{"num_hidden_layers": 10, "hidden_size": 192, "num_attention_heads": 3, "num_key_value_heads": 3, "head_dim": 96, "intermediate_size": 512, "vocab_size": 8192, "hidden_act": "geglu", "norm": "rmsnorm", "norm_place": "pre", "norm_eps": 1e-06, "positions": "rope", "rope_theta": 16600.0, "rope_fraction": 1.0, "qk_norm": false, "attn_scale": 0.102, "bias": "none", "tie_word_embeddings": true, "parallel_block": true, "init": "uniform", "init_std_qkv": 0.0244, "init_std_o": 0.0, "init_std_up": 0.0244, "init_std_down": 0.0, "optimizer": "soap_variant", "learning_rate": 0.00441, "lr_mult_qkv": 0.7, "lr_mult_o": 1.65, "beta1": 0.95, "beta2": 0.95, "lr_head": 0.0108, "max_grad_norm": 1.0, "warmup_steps": 200, "schedule": "wsd", "decay_fraction": 0.849, "decay_shape": "linear", "final_lr_fraction": 0.0, "batch_tokens": 131072, "max_seq_len": 512, "doc_mask": true, "train_tokens": 463400000, "max_steps": 3536, "dataset": "wikipedia_en"}
Each number is 500 + 40 x the weight over its row's rms, rounded and kept within 0 to 999. Layers, rows and columns count from 0. Numbers have three digits each. The size before them is the row's rms in percent of the matrix's.

# down: layer 4 MLP down (transposed), 512x192, rms 0.121, rows 310-333, columns 0-191
# gate: layer 4 MLP gate, 512x192, rms 0.128, rows 311-334, columns 0-191
# up: layer 4 MLP up, 512x192, rms 0.13, rows 311-334, columns 0-191
down310 099:505538493492586498454550485472495504554560550432490549554568533440502520406429496466517532474563513416517498439574517455486473498545577461476509485525468468520504462484466466595559464564457531527532504492423571498527477521464488507472465549430511528503556547483473535490505592545537469461460509487498479443501541410470515552473502481490522516498506528507513504493503480485516534580503455537544533401464443480559523438486543478536431402468537485467492575463472478485626531499512489467468495554485480479519521487470455532459522489473474517492469473485448458436514517452518519518
gate311 102:445458493507538494513475480503512505462515458473511560498536556526546512455439526506527542515573486508522537456604493460474554482467494521523524542556523455482525589436475562475529498470526522544451448427465474556528548494537528496572482475413594530526508497508508581518492462541540505492510482531538478470509442471492561445557499511431465529488454473533435532524410501443502475509584536483504419546491497387466531480515520553452455412489549516518499526454554564538404484439486456474484469440482484558471531495465495534505516447505529512534473503472534503475537544568460455513
up311 096:474494500508440531508571497521437543499471510473518521455528527506529577483548537567519545523562505547522507430533485513493531561503566540485478468512488477495443440493416511435620449493464546502508515500439434516477510528443487433482532501476465518439563493489458501502416418548455501522558523433508467456510567434544481533480494525507469552467509457511502573462411528436557507467520552491478487461496483490503458575537557468523534471405458440468463518533507550543428473503542518480570449495454557532494512504492501481477483506406512458509529436458523515541517447483501533438
down311 099:524475510467509488509502555511574481446480502476518482515534499552448467500425477507525458546532559575555567542550413510477432478523560449438444460514475509563589533469553441595502498473492539447403510522566550464501498511501487470521518477570536506497504497394458484509522537530545519474470497499468469497513490517533479439517458479491552532439466528442502511505466449519417526570521440525475522537500470509526445516450544537507485436466579557529479429570542481426515502513476507443452565450528493488558513451477487527490492486561540512480487491409464505481441503535523496436
gate312 106:523489486379448498514454519454553473417498555582424495501493526486596533538520503476486458529475539463457479506480511549550436541497481506473532567509541523502482524542501519544483540503471531534530598501494553537472469484512491568521550500458503494543416494553459463488512497565529556509437560482500448508549519539496570506467417480537476554504585549518447504500509495465487442523451566504516487485513443464534540487480562475462499511589486539566525458496549481572480481487506455467455421455473550464563485494451563499458519560493552443536474566555495557461452530491516500516
up312 101:505439527507523470515550509546440471590514547459560508541551496428482399447432485499495560531466584510491540529457455472487518475496532469455502568550533463505503468478513501444496541525483485486555430488503520519503504460454563557558539475530502431518500477486521478452496477495496496533455478451560499517543461480488500549443508508542502472481500522498442535574475484445580450491563624439404491479569489480519473473507489469536530491505532493525564508430499610498478496497529573511513427534432455547465456494459538492469486484501520433463473448403503500508492448528527454468
down312 105:490520448510579492445522486554475461548499484439509490505473468447502487496522495512524480473538514511582531490490556415501594501502519436552513506493485498489428460559517469545554471558451432470481511586494467484513567451533456455585495438484574436502573453435473473538528452513451491556510524453444525496413513445494534460533552511504479498518548543511533538504531530489484489461469453584590428460491486473503491519589511521479549485520460496459440475503486515488497439412503497527446514542482515518485409478502456461490475422511501523478564457426530454463489478537506475431
gate313 107:488607508558484493492569531445528480487450461457501437494458411550460509554587533562466519447501474497525433548521457435528485523539502536495462463545511459431504523470465487503501500531528560498524483513510510548496470461478484533520473453480546506525437450438525476500456470547463522543558469503522456537553468438527579484489451527478515412542512535404544500491465485553528472585423542461507571487504501616528537500563444553509474506534437501526497549477472586475525461534455500480524484410512480479489523555509497473476533448459551519499537563511499490475508513433502434519
up313 105:466532507548426510499573527480532447500461497450463562444470437528438527560534477529456528481559474475566516520541515504433491470556509488480473459494439422495448498485493596473459470501520517511552465506514470488554519436446529492557476389496540539520437493486523503497479443564467502569599513502501446493550454417452538527490499461477565520469549513481493477429526481509461433527485527494468609488524448563483513490620521504482424528474535474501539530521514483576490490546529507471455475428548462506545565518500469512483494528450514527482529518476484541505424549480526469510
down313 098:505492464503516516474543504510533473491448488498436462452463502496489453610562587519444375464420420563465512523524507529518501489552482462490570541477514445500554462448477475494439530459484549526507440545456515500474511466432549476538562519589506497524514465463404466448472488521426447514487513522484432475520502495516496501510485546382467570548555426446557481551478480423522462502520513421528496471514497529514547413527495495513438494511523527493533530430472515579527497483529501512534472482530485431490583540508490499514508499451485514531515559483526483523489537451493534516
gate314 097:427455462568447534546537485480556572509492474487535472565480500487431484528474437539481514528504490479525465545477542503462416435510424565445419533515449463557548463448491451484529459494536479504454460472480466465424496513516485498475535471481521458484464486442526513481491465431496518571469479536556532475498477458509493544464503532475482487460575447475531568561558521521497596443516551537428529547425508502479542388567542498456461525474470563540496542549538478483552450522486492478608482533516467506470537510503533471563490537490479507491493554497513520448471452408512484512
up314 093:496470402465532509497473498469509507444485539500537555513490449484446472478516453534499484524537509462525471448482445477491560539531528488531448469490504448532535514465474453522534500468514510528459552488519470477524491467512439481470470515493525488515462563401463498441508520461527503546486467500549488502462511489495533464609441602538491456526465468496466506541527464480493538473519476562461520544434465519556557404504410439562431463521499598497515545511484454440503533541587522541574534512536472454460485521499530464533461394563443481498540472510566555540493461423484559425
down314 100:502524496507439490515438516579501561470536502521443458499581490528482516455469562487458507439512548532489462469543469557545533481539515555512500484479549510498390480483602513459491499526524501572447521483429503484442555502524547529524501459519493508500511569467508549481495518474585428488524491525504528551594535506508539481491468501430525536468477467537528545465547450477546483566461480507532555444517538462483536501523517488457491497447440536553543557568548554516538492469517497478456518520407477500406429540477511451545493529554540540534581464589488533503566457489527428473
gate315 105:564557473494493612515465513494512541458538466543515481424430534471555505518470594495482507552606484472489571495463463505543512551458532453476522532452507474443467551572549497515540442476559499556521569479522458522466484503459524484495456530422596489578476546436525506574479487500531475532482509492500501483510456465490539463506426480529434506589523535521463467540427535522492484480438427478531471519484491519474505488448497533556442569499506526475559483474535493507503486460480451459491460475497559458486497471442466466552462492464508527552578558511493517512400462441463466504
up315 101:462431541583437476583567508432527489532514459488458547537461463534497484551447580484416482514587523420473538438526474491518476488458477508460505452536508491552503448551508511508519472439574501552576519413527484567465464460488536555443445515503560470544474484477441585527560518562531558544470476419489540441490460487487449491469440485515435504547460524506487508550558529485540467541507504475525453476479435504499484509474429542471536518554474524504496520552573520515470532405476486437458490502474510515512452541510453463557486552471510512549487483491484463480497520464537522533
down315 109:505498443461456535491554445512510520552510484483588503489499531466499538528563490547539546499428478453501472443516534481495529500411539522509504485475543490482581512436430510568514553496520495399571509549510499582527492469565509548459461490583478509474496503511547492555471443404497472498560535494475483470469492491523452556438483542511596600509480536495513524460463555563529544514433570481446539532521529568474531493491503454457566472461513558482513508479480460544528560439475467571497535547476492574504523488496535544490505481552561535575455491518528549546505526541461537509
gate316 097:527522532511572523488427382478506523514460522522507481477493484492527475498504580495419416455478569553428503476488452486555571464457532546553491538511486462506491486520554491455499452456556500442532490484517482521540495511516509543433440482586556481498469505521509516546488431496568556468560529502522541536517478513447457516522460468505433492522438465430518491487510472412524458569434632479494478510485438495535512471523552549532520571485497488503491533565430535556523486496526472450569588540458527518501506547476558485512541547489502509558512495534545509526579535497492533462
up316 094:554587517438519428451524571522568479455528513537508471496434533515515491507493496503552549612486540522553447539476501489477461451534498462418515524496507561509458502511508592482509495486383514571516530490562443462482510526505484465520496450537463462473476509449518437529539464497521538508443445452470489515471505539524502555478569473482554444476451525434508439519528524454461531450487398411482515478496560473470461505542526507515495579496503533512477436506523475482512510463488590457516436506440450489489550505530489530535466492523529524532490424538508519556485580533530516593
down316 107:601548483553517495513487498448444441466444409482470513478432480427556529413581502547502455477494502453541467535545488516470495555506468499490527517511525506482485583462477586509495478530397465504448480514490480401553514515510435491529494481527524466517487547481530511554512523547497448563479450461463496489571521567474461501465483499469507510525481522483541511433380507540490589415461511426401508458509576478505544544478459503455507545473524520528452515531509477531479428555453474515525445533451526463512462502451519456466522454530492493558502504471467466503501549522489520464
gate317 099:493450499435540430462584587481500486445575549488496506456550484468593519486485470498519500472517429521543533541456515504506553539470464554568480526486477416412499529502501521450487447472556492568503502471466502521489460514569466585456508484536483458518491456511550548535454410473526524520539584543491493496494487516522609440530515487547588517513615549511579484510566512439498485502538473509527441487491482522513503491463512498486478532429488584479504511510524463439485459506498488519510438502487525476507508500596514439499464477509467597468514499494491424442477538506494474495
up317 107:482525521451540503524524465409487526555557548508483493427421560560539512493486492476536460520588512474540517470467502471469484528533514497485528428476556519519486520559458486506592477496521483494434443501479506468426500558498546556550562473426416517526501500512619577498543480445547493523497551608513542499553490517459499531521496470524504510547504448451430444480514499556457530531505505428534482490471476502493569450458576494509552533491509533491524548384485440480513442513523559511481441466526522521514537504510484464502446510555413534449470478446509520457518468461464512506
down317 112:504506544468526489543528513524438522478559539471466497476528491539531480524515504585543510431455512486571521509438498439471557573493563521544511495523474455474547426511570421498528478569533550549478509491473512505376473511457449458470490517469431538529520544476547524467515525533499564472566524512521459509506548554544484517553523471534491500491590450483510538462564490540407493518444501491480448492495528418424540515516519530481491568513490529478494472445426521383457403505528532508500494500524515494531513537430461499508504536495419516540459496487556419522432451516465515506
gate318 100:529580550461467551592489534517524486533478504497486509586478522574510511457492563491586446469405398473463504542554489527526504442463578507547430502529470521437427502510477550566547516488456460471503519530555541562492461545512412530475515467501502493504502557505554513546446502462480536543520556458565520480474532531597450446470475496532462500525473497509530523499521475532507533426476543489473410450482489477486507484511441477538545539450568462461587448481477570509462523599531523518478549495529507477521460504520448517544499493485560437505476473531484494448482482538510488468
up318 101:465583499525528466444542490542525545500523479442541577505496505463422422493548473469474540508511511457463526592465474496495564540500477514538470489438452461488501465483510542494479458460490455503472372524641509456494459501517480495522484562536469527437436521409527559435481528475502468437547429433477532479537467457554500492506478546501548525519509525505500488533478417514594538425502484478552535488469451460495533430530513467423442521565475516541498422503476544533541522511506518463561497460487436522474473432524505471506529526504576494493525457476508488519495493556485492490
down318 107:549429463512535561502551517446473493455519506481489530450533570495422482480479513494467632527525484481470493455476547478464471533540516453462490622470513552540560428430495478527518471440482452515458522501440476444600500484486474476517484509555536473516507421429509477500531537461546486545529453565554539522510550472453495528503473553449486478469510475570467380485518538432526550575457511473534541537494520493383470496466491463523465480509516546535550540422479482493528530474501517482548526498441538523525484492522514512499448498511509546532468465487533554527512472535571475551
gate319 090:520534458486494506572479508539526526553498428464479473479505447479478536540426512454465461556467546420530534536560529484480537581436498546569551547448563515584466540487473458548510452476496516462468539429491509498498485512518486525531471520487536479501506537471507523443467473491550475501506473545560543505452583552495466511527474404532541452500501446543541490600579522499575457484456496496544465464410465482492462497522481457465514420526496549514500494520502511547465614506565475515496495541472471547469437561538510536468475521533522566421440550489477547524480472477430462523
up319 090:582486499520495561458552507537421515494514548579507522459507550527478452543541546474526453490531520526535467442555488514445557424487557421519536492566424493402562451541488503520566551548520484547535530494552501591519456519511563521533505525490450454471469561498491505521452529532428539467461490437476613476528527490554445536547451569518494535475437546465455520500475565461467527563531549483523500521539452522497496551494507534543461526579546464506529505521506491516474487477435515578464437476510482481572552472494468536493541512512446479506479434495539495469500504464529554489
down319 090:540459496521496436479530518417489559527420439455534486538477523477570499554530464555545509443430461445460574554537443477550450484470465559430451521504493507506569447512503546545535536471464491507464529610506515557523529549481482455499502520473513544496508496504501548438534545520508519538493485457409427472485563453508539468488565458505463519519531529422468477497552432504457454492556417457493503534491597437512460515477456478478466544480476496455419518454473523539480477442532509510543501512538467490542474478560547528556467536488507478490484579467466520559486534534419515503
gate320 121:459462520543540529453501513394513427528500449559454460401508477522533476531478496477518463504494506508557519468514547510503622455470548453493533488496548495538438593467523569535451582428490456446574475517542525461548488521464531465558472528528484510536445494551536459454495459506515479571463528459460526459488462571522481457478641534533498497492476521461484522510474564454423481488438448535449509545493494510509472481476485486516545530454474512544483503512505514491515486482508565479562556490536549521573551535534495559437457486476531452502456483490492527478542546471507447428
up320 115:496488517538476505508498464441482558485472461527408585481495533481450510567543467496528442514585484492501558442517478542459538510506492386469506539483524502481492463542466522485496570546415508478477484486520517450526496565468492487500444475513521517510488522494544486530493524412540506513401535486543511537434494462551418580537567559464497572488483503480486489479491518491455443514439455502508602557467512485515543527464511449550530545569529527452533540532489491458468443520437465508504509488531575534561467478491513458384476509562499495489486510529485473397423521498443453526
down320 111:537487561550496494443482478416515474478523487581453509405438462498500515444488540494517481521544453512540536409530545495496586514486511524564477493430461472575478547548481534503473630508522504507500434505535511526507519472437512516475499473548428432531490497487498482470510488514445474514496420501507535483478490558438514557510530511494454578509520464438518486608494495515534479503413486547493531484470441487511472496481503494433537502483540506394470525511499564527487558507483447417477494475528518541530574430510439465453498597443459467512540478487476546517483475459514519436
gate321 091:456555482464469460511501535492535493435481501519499452451491440364525483514545539510394437424504555502518457503555563509524511452485513470473488552484478525533471446534454489422557509570443554480456479520491446544518458514440477509574478490540453445552373517512470508527494491512456448379535510517540533496544548470490471516532560517516507489464513507550479488563500496478548503412483554518476474510483522447573530526496499463513499499470446560493484528476505444487511513477407569386490525510505514497530520496540520499481469529521458519484537487521530487484493553441449451439
up321 093:497532520493431529501511518535533487450455479515507471486486439439498444530505547568441473504472503514454448535458540532545491506457523521497527574546538518543451508614529521493544462524445599513459520497511468486465453556508422504540525512560530480507535571554526522493514482464514455439537526563504501510448527519485484514534485476507540528467494457468490477539465517501476491472477491465424470525564556490548472468604510480459457490506481570522535471487484467485491503441507534447493544528567449465504528421480522608517491510548399517540472476445542529583492572507385409470
down321 096:447422540502510503493528471522444519463478505481553440487498459504410515437443494508500487542474558489450469556479477515485524587530487487491540516482537480464539463488516559446502543549513499474443498444533583543455446401585514589435517450467498502493541505500509467448483484482457515474435494508512544454456472524524509524464422523454491493435457419496583501459553521442487452531515517500451463501463605501449625549507497521544551489522542518578467497443469559570555490500530469489524517451513476472486542466484582558494479530471536540513468467542507524465514547513488509513
gate322 109:448537490522463535493473539455538480576528499443457579513452462503515557500530520570537451456476483483563533482416493523475529451487413569539503468501565509556521508470512458515391419483464438541576499455478517519464505512548474525495567596534436568540605485455571437463544502518509504567559502464488499475489473493500465483486483496486511447471523475556490524490466548473596539501532499502517492435543477519469452535512473471577514450553467526475515496554542515478518415533495506454415563506416458523493466497473502509554446500507502483515556516528540494485488551474492542495
up322 105:435534492513491524564511514574515550460584407568502510460586564483525550558493494498414481476490463450548494515523512506509503476490495541509501514491528447525529467506503568432485498457522495481439526543498515429547482510471520537528533528544503492423491484533466538495489468483486416501529478552479526485508592438489535508566524455497516451514546568437531513438500479478526530473525523509463520517509420514539492517504492544604514551519547377479491480486484543495564500530511484515483461495532587487421524483464537525521508475502512530470571550461469500504481431563582393422
down322 102:494456454502507484455456544463523504463466396526543575463506463485460508496455512567532497520481534521468553512490522515494510502607519470523479558382572465509473512553486457532530433577522516519539481500440544488484491510504514562444516522491467503612507490503585491479485495466514459509474571480506498543487455573556534443486514543459487528587396396540446425476441516510510438511546464503467553502484488442541469503513529472528501512471525530546529503532614531505478523511555529581388492524494474501494495510489458492491458475470527486515481542513485529471541444460485521497
gate323 115:558491451449489525546493541502574433531412532538448558447433542487492523485457494495465546502480506469490565466530532515648430438441478450452515580547515528506511528503507489478436459496542428457510457439501515557465480459504476522501484518509526540430525539516402476486522482521552505519504499462535509462474496498487491448481418527416508512510520466487488512479499442523551560487505494476491527528456520472507475521570481447568496490513397533425472510520479459505443517561509437470548477438533490497469547432471512451524460474462485539566465512475485442518459440501449432458
up323 120:449531525509503452535534467467491527532524498456523370472507429503550543523535539500484468495489482503456494477546574474429512593486477574525457461526433530479590417489425457513585500574456580476423480485480476517428495569496541526546505486503495475481436463519545482452498503474501485511525475550484500516544482532477529520518556542585539529476554517473477445454512465516502482503507439505504415487567493541568500497482483495471485493513583494470460435478532514501523433433451522525500521579528486499526474583564536446561554524509492500456538544480580502516515530471517452535
down323 111:480467469442519540556501568493548459516419501563451614448474540491433468478450494459495531528477515502480507488474459525587446428494512437466537571511503492490397530532562521503434464490535382521525511487496536537544491501484489501506474560491491523438529538511448547459500487518500472457505449468529529508451531495521464477444448523413514520450492523469489576490481439511481544557475496504467563565414502497504506519534475470549464482517377508491458567533480484499471569557523443452522475463553481461459540439459505509467431475509471533550454488522499478479442461542467516521
gate324 097:529489510465527518507577524450485454520491491542525506513512494523585488500502580545471497473502487453532500581507544502425524458525508581445528476515496476490500526468498476494478521484462479494456532497452430433501557481512563478548622482478498458560442451452544452445521539506446525518470541530517533539522454514506481497434484561391500573515560484429488490480443444478512589494493477532489451490570450499458597496445525532504489550535489446474548509470478494445525454412503497523474474478504523408417504453496561466582497462489496470438445540484508496541486587491521493503
up324 098:459503535514497496581539501512582487538480631449502481487441533467542496495507469424541475446527509558492521411533467484566533497564518520445584542505493450493498463433513476453501499494470565519494440520554500553463481457465487516480463494439523544541439525464513518513460476501509464595505489427477423478509468473510515484516557564502483503495547535575526439446516612542461506437464525496468476507494477525518516464487533588499510531433469499547487473568561587461501473502490435432589499468466520498486508496508490479481498471506471473543516486577492528456506475476479396476
down324 102:480445466514523479499478631478523501498527486463477496533481455437548518409531570537474508448475436475468524517421525587491508586477492593479440514540522473536534494472426511484467484502506538477530544500551449465514458479540536450540503460543524469549543489504500441517510518503550540374592500433530420520485434482468477465564484500525478524495462445496559460518479502542478474464391591452468450503494487452520506526444404511499504479491440448471517513456471481565481462472528528542542466533510487531513549493537471540503497541498549545542464499527482545488464494525541517512
gate325 103:502505501526491481532496525547435523496457474539530477437588531502476493440470417538469485522516477571537498491485517525508436577522541630489493505516493510478583495542542569426462512460495539493470421489479520427525552554531470504524459532507491570468489520574547562502476467528527376493446470553466464451563505477538473524544500616499496578471490501450446516536491509508549452482496521509471470501427545528472468444467555485491483558551529552510500501463469540512444549441510479448524543531474503490488523542594489533498555518516456501526522446508544530477517441530431493494
up325 103:489518498460462445540514516589411559511512502425506517493454522486487522530484461499501475445447543481557458499493574472513470493514529548506525480478489469485529526551475509488501444522480506455514484533494542502552447515550415540532558494497485490476558494485493590470469520545433458504537457543509482489457467420581482572553495596540474514456446540467538482527460478476541534443495441489464550469557465520430503431487470501538512533597485556466429523538511512570472492576545484491546501491438553447462618501513557461450489582480450551528517504492491509492529449546461453466
down325 108:482501523437485503512494542514546546465538523530465545586516458524491560558470503492540517522428462501563463490524419467572469531532541544591484437474542457498561504497518457574450483541488471466473551527497529590472507518436502523484488464471504423516509488489545527461517509535508507552436493476500588507477534521488580474468523427534470495480566503521541498511368513502548508481497510444452483453565489442457509537415439549524494556577420508482498519480430534471549520559529510496511495477465442554491483448460529503497503465528464426572476527526416483527491491479527470551
gate326 098:470516536494528452515440566453524471508493538513464519519540517462462484559579523472560515490458527582490505452509499443522487525497430511569584558524479477482466472534477514427497442492461549445535527546458507521416513471497462494495460479484479444544476553517489457559406486435519522545515547472475505563482417510451444489478545518495455437483508493572534445482504559475422519542516618522506455461450456513508435506450484527492573468444496440481482559545465501492423489503533497523470450472456453463532437451494467490539496561516514530484426534505440473478467539484546448559
up326 096:587531511519462481514479456510439444439494511468533522526398461589431522534451474546458563540567477490505516504432560530533507511447471469477502503469482511456564379473540575528458465504512502499498490463497559499498431477538409459520528472556481473443506473549531442475490546491504561487516510541428473464398479544521495545453469503472456448495460469495478488414510509509536503542463532526483490419536523450418517528600483546453474439534527547499524450468469419497503468538513496501507498478454513490536546468524522509491520485486459480539442487492511491550552566508574460492
down326 095:465478510498514425490542474475511492481456527526499469439569498555540446509479569459486493570547458443560488516494516564448520533499535516515483422520532451524533570531527467522516500581513495598456501479546458482474527568597587562538468511467511537488461469477404492505522503542527514485451441423563543532550568498512458497490527491493580554468512537457499538536400457463527460484531448465491479550508509538573519493550525427599494467507503499524489474495560525514545499501484430476446527522545495499407471541460483481501476488554557541430542472538524517473534468500498495478
gate327 098:429480466508495514557544566548498426426507498597492489485518489559494540529514560521567520519482491403511523501455481455464506479535435460492541487458477478515518486580575488521578530511455475449492455529559491523523530522447482466451465503492478488539470476494455469486464510485482535538509492451532475493464581457522470550415518512465523469484531561447563554473522501506499476563503539538565499458480482421480484513521475423507501456509565517476425443456508550498446471506532491424488587442475523448564479538526511534407484541491580478455527445525569513470444444421500506521
up327 100:502542429527513410494509500423522478508548565501504526476461517501477499566477439471476495498534498530528506520534477508575533498547477430485478489584534460581455594509541489494470537477543562490492465503514524484463521535542468520496523528441565491521461536465519522571533458434518418520523518494427442515462451534461511542440479477513476498486494512553485557524464526482409496574549480551523541517506424530560508515541453431618458542484519483528565528533467556471486440501444477453474431519520420483476476483495540507514455493461510586443534517493452403514524523506468470546
down327 093:468495505450498497554456524509503489593474504496453554515519527476514464398525507460474525444504465489442513552479503515458555461467501510504531445470469456462470457538504532448478516440463500509492531503499434476497481502424585439514496489628509541489563481511491524493548472569513556555376475549564516509500470575513448519498558511500525521516484533482443451527436478535580510459525504471519494458461567497493536537511470462504487463477485555481487561419535387577534501509477535541499492553498499501527507457462495471459584489584448502469531471519515522450512471463605538475
gate328 095:388504481542468475420490553490526484459514539526489442498486488410473561545456490525421517557501497553547497464542487511478532484449568602516500494465515483557517515534502525500530454542466491506476541458526503502487487481521504430510529528512484491508493478526422501519495470541541517515481386509470458461537482568502509562431444485495525528475514483509503484466510497488503473519548513524528488561465545509613537525503418508455457527476462520490512505491442612498499458470505464518491469435487484525469518621469464441506532486530512511571459634507535480454525549573580455540
up328 094:543499505524504548493575513470529503555442491491530522549493449515465477489420596451540459453402549446499498503487536550522468566527529441466548466567541513493430523518621450549439525468568482509503505495512510416497519561552554540506466510540487528447440531472535501507531488481423514491432545462525461503532501503508532421574452526478494485524528559511466498534493461518480427487461542454520488455584520499476525434466528504550506499469526446514432508508491414539518543500521513455538492517505486472522489409493482528526558443472520488519455423500475484543462437466406503483
down328 099:505509513500557479470571526481497500469527478538447497549474538497471542501485492556581506430513525450525507485496551566533520456520429564500480553380466487483561495460503500481499476505454435494561514515489487524502474498480531458486490455484480491463445530439503486544617515492514528553481563506499466491547464448553527459529516514573535494463490481506404547467465553496553523422521486558413509500549433632484505481503527503527539510451559495576466559549517525486463517479568490470428488511507526481452525555464551493436475484553547486474557519470448474601540538503467508537
gate329 099:481488471509575521534541538459494494489493573504553507450498533554476538507483504556460489429453510484495446462606476466485501484593468501510450428498479480490411465517504537513571491523544508509444478532569511495543467476420484496444400491438517453528537490575508491441390467457489470491504576499490461480504490519515488502518517541511412457536501563524583576540515516486501485534510514503550464485549527487488475471561454510461645476514511548532454531518458494466444504520500473520538458494517476512517492483432518601469558511412493529508481457500501509512489566448495455468
up329 096:501452497550568518478500513469453526475471562486505557481555515488542515490497454499546409502482515521536563495508476445517524454513487435501474481543500502506425526501483543537483446556527562463494465420380513510502494462477534477462446492554559534533542442552546462445482476469430437466519501508436518471497537506486485506537557475535435485613496511579471522484502552455502502455499537443517507552467502405456504484515473486493556537441519558551486540461456489500509435478414474510518482450520443475501557532575517457584482557443525509520504535467475518524492521462443384469
down329 100:422517464519455482487520496458512461586488509481578518460457498484518459518451486437520512563593463548452468580497424540531504497454424492523510466536493469522519464505546534506497553524449522463572534425468473549428514501478437481523533513497484522504536554451552453413513501578471531527442512516475576552506493454481485467485510414504522552502510488534480515537453451518549494566499473404437489456497568511540482472568553505559479480498527488516553447462514499558507502484537531541483510515535459513463508399510490550566487448531511503447526472487487467508424513440541579574
gate330 089:574468453431496533486522541435499495493419445542525499553462486544515571507494528445483466494470548465463500469453404501512406459457498543520425531483457499490517512535477483477468480489517475443512498443497515465455523481494478498476540506473477537495592531488503510508440477514458532475558501431489530450529592433486542535489505453510456494474501509530484536615474452516534532482591493498512470453464583518497482464525508467541515584479531425445513479526524428462465491500477579566513449520526546471519507503549466557478535424482455515557583514510457521459489396464490439550
up330 073:545468440474415482544511539397502518535454450556513478538427537529550555582458551465512502490506593542457504470497493497477427454465478550459418538519434416473524531516515442511412460532501452425551503424486502458455516545490483516537518533555481499504549522512524508542478457518470506537545485455452502488517524449464567551505519515523465462506493456559438509588469480480486524527579459512541456457470524539486488448544545492499469525456547454492487451531498444442451505520445542494502441524539533452511504518545468511494460463523462532561571525486466519464471462540468449585
down330 093:447478523516479477545473475474554539518477595546496527499420518474547586509524548564424560514499432515574563488487508466528460533392450528451551516474425435527538490476509530505407521502579489496468476517465510435557473498472529511517458399579511483547484480513516512455489507536510471540501551479474571556527516538492507437427501566434549540517414463529485600461520541491428519469501456458497530479528442509493539522455515485442495465501489482502502517520483503466483521548453501476528460468530492500479467501555532503529470529537499553513521520388455500477512566520535555477
gate331 103:513488502555502523561438593463471406537444502494473478455615525508444499580452510537475476510458490499531509458594470515446511552516437419486501483531456468577481511507456519548467429565536430547482609515513463513459520466545511508443542503468478502535511453524559479476545550527538470516486544536521493527468527500534512561459543536494441479516455452528484488508448531545473473525493470518439447534507511456486550490460526491453489471456547525457495531532457481464492457541497424506566486465509401443489523449442481555474444451502497477500502499492547461417517522451470422485
up331 096:475457511502446570481555517500539535481564462494559583505493513519531508479557414559530470526475481539510566639445537448460535554490469535401496547524424489424548479522483497505514514473503509515449379461555512513473476546472480432558458496498515500487510454378468513534494493438543511477484492486474538536478447451471484500468485513500472525482517534443495429494565419473505567519489526475600592542537536528526542468475484532480443443519492478500516532478515513478444522495551555517470482468489459522504498532557452537518495530510554511469533521525480552526524541531531497563
down331 108:497547487505503577498459465492443538453581500523515502505468507444542517456536471493495461576475530537541553537528465490604548518525524566465526519494478464455428549553551461514477489442485534490518446405486480457475508535462477463562489508543502517560436480428484526493523572449503448521488512465491505504434484512503531534536459512474521557493568484435534552463467473485546562496566481527467511551511515482546556521565538498438539516512495468508525528502524624407515541444501561499465446497534539528526474452487562446489533516421541464529507541541490576585504535498532430534
gate332 100:473503507580460538430491482510523464522473460492533538429494487497522518478543488503463518525507503470427418523557531538532477536535430529510479523477467520544484465475442432426511547561485508512531516455500509470464559446472505499464568490546488437467516556495508541431511512499586544455518458500472463452431418578468490517469552485449458573478498556455627548603529539501441555478494496518553514472519587501400514482473478555515501562512419443570521492525517521488522533452472556460479470477516521508508470443518468475508459503452510547494450532450458499524461511558478510500
up332 098:423535536550484530493490533528509481428575588477494511455565482520488546548603515555430460534560465479541485477509496514566470499545468566531563548544477554529507401467544516445501548546493510579521458564473506442498553452546503471501490567468436495425485540445562521577492418510531495428536444425479482453491520471469505497561556521464518504514503564484495530520497530534497528520503494557476510525542442514439528566550522422420514533480524481469502482500500589520488524464455518495526473463507472485542514526546504475542453517467451492498421497512489538447526512511534455524
down332 102:507537541486487532545494544509481504467558474517517455463424465532509508474431454480441497467397469554504544485532474525509441545475523483548467540512509515476477446443530496487468496434494476466449507424568492496494569563493478464507612418562496378435544567434486472484545562488479450517467503527417400443436480507474577535470492483516482550524548501445477521538504474481450534526517557468545545505520482429492503535507483551471521541522422505448489472535500484469580571519463488471506477468497511464555526527516527544490487493541487497497549526521432507542445487460483434545
gate333 096:471540508466518465478522500520467454517515522507509550492530495472515437436559541512526437593481558467484564495521531508526490494482499588461571561482429495543502464552541474438485493474439448446502484537531547470483577509471430541537492544439478479501460484489472528519547456531489559484447528487520522554466567551539525570545568505426567454477475468481423448471523463518569508570478455508487403517485442521439464492423494573503480525546538459460514539474501470438544453546536591515463468506498573516478507484545494518527552482551497486521548441549566537514472512473455529527
up333 095:520561497497491501445493505522557484479484541480496547477498491534591486423466495480455536557522503556473551455524492522485452579513472553495505581490540523527476483508490550450512472545619499489431536591406532488524494526485497482527547581470419565510484437527489496535531485530475453418419544528543425505523486458539535478455528457526468542507455517504483453499539526520544479480429453527446426448507439459475434554492472436498504508541468465564488542497562463480525527450499489488432486510523578493489481476501498549546578533508488534508463446554563505457513417537489487497
down333 092:467460531498521508476497462472504458451581484503413435488508473518384514535537493527498450537448476497502483483499474581541533512523440448509553465505459546468517503538543420447469478454416461508528471476531491565476566546557511526441471511482541456440513522434462451535420388549442470504550558478505561489511522458552525510530501522518462497501560443501518506529560464435501533475494483486489527505509431508483463487516518508630529460515444489518465491546422515475519536460498530526526490502471498503500516572510541409497426415498544443458495515488501540521471460512456513572
gate334 104:548437504465497441531457480513480497417411523461504510605407502457579479487498473481544502520520490437518468491542531496494531512495459526479509560504494519494459453538509458454489466500473494463502484499508464460454449558493453521516458452538477495448536484557455502538396468464491492477457553440468512549481565524415381537539520500488496559471507492460469502483476522406489487558461463462486519552497495520592497519474558534593461450418439441502517442533524449496467493457534458473535505468487476495498512498450458568542493492514526462528429517498402519456531500478516428539
up334 107:494475515520540517515490516475498559545473411485466457476474444537504522506497518461488518469521552464613512540487563551557552482533509565518465503422428499549507478528500549524500474518526488424572494537500486505457480525444456549530480502412488515455512529497484495472452473394470516468434493498515501509516538482486504487589454548496477534515565497490494564524440549374452484476542469482471526508528494445480461508506437498482500474537445510477432495514482410412476506554500484498580479413556487495457549454466517540519483465523514389472463513462508432501469490470544565569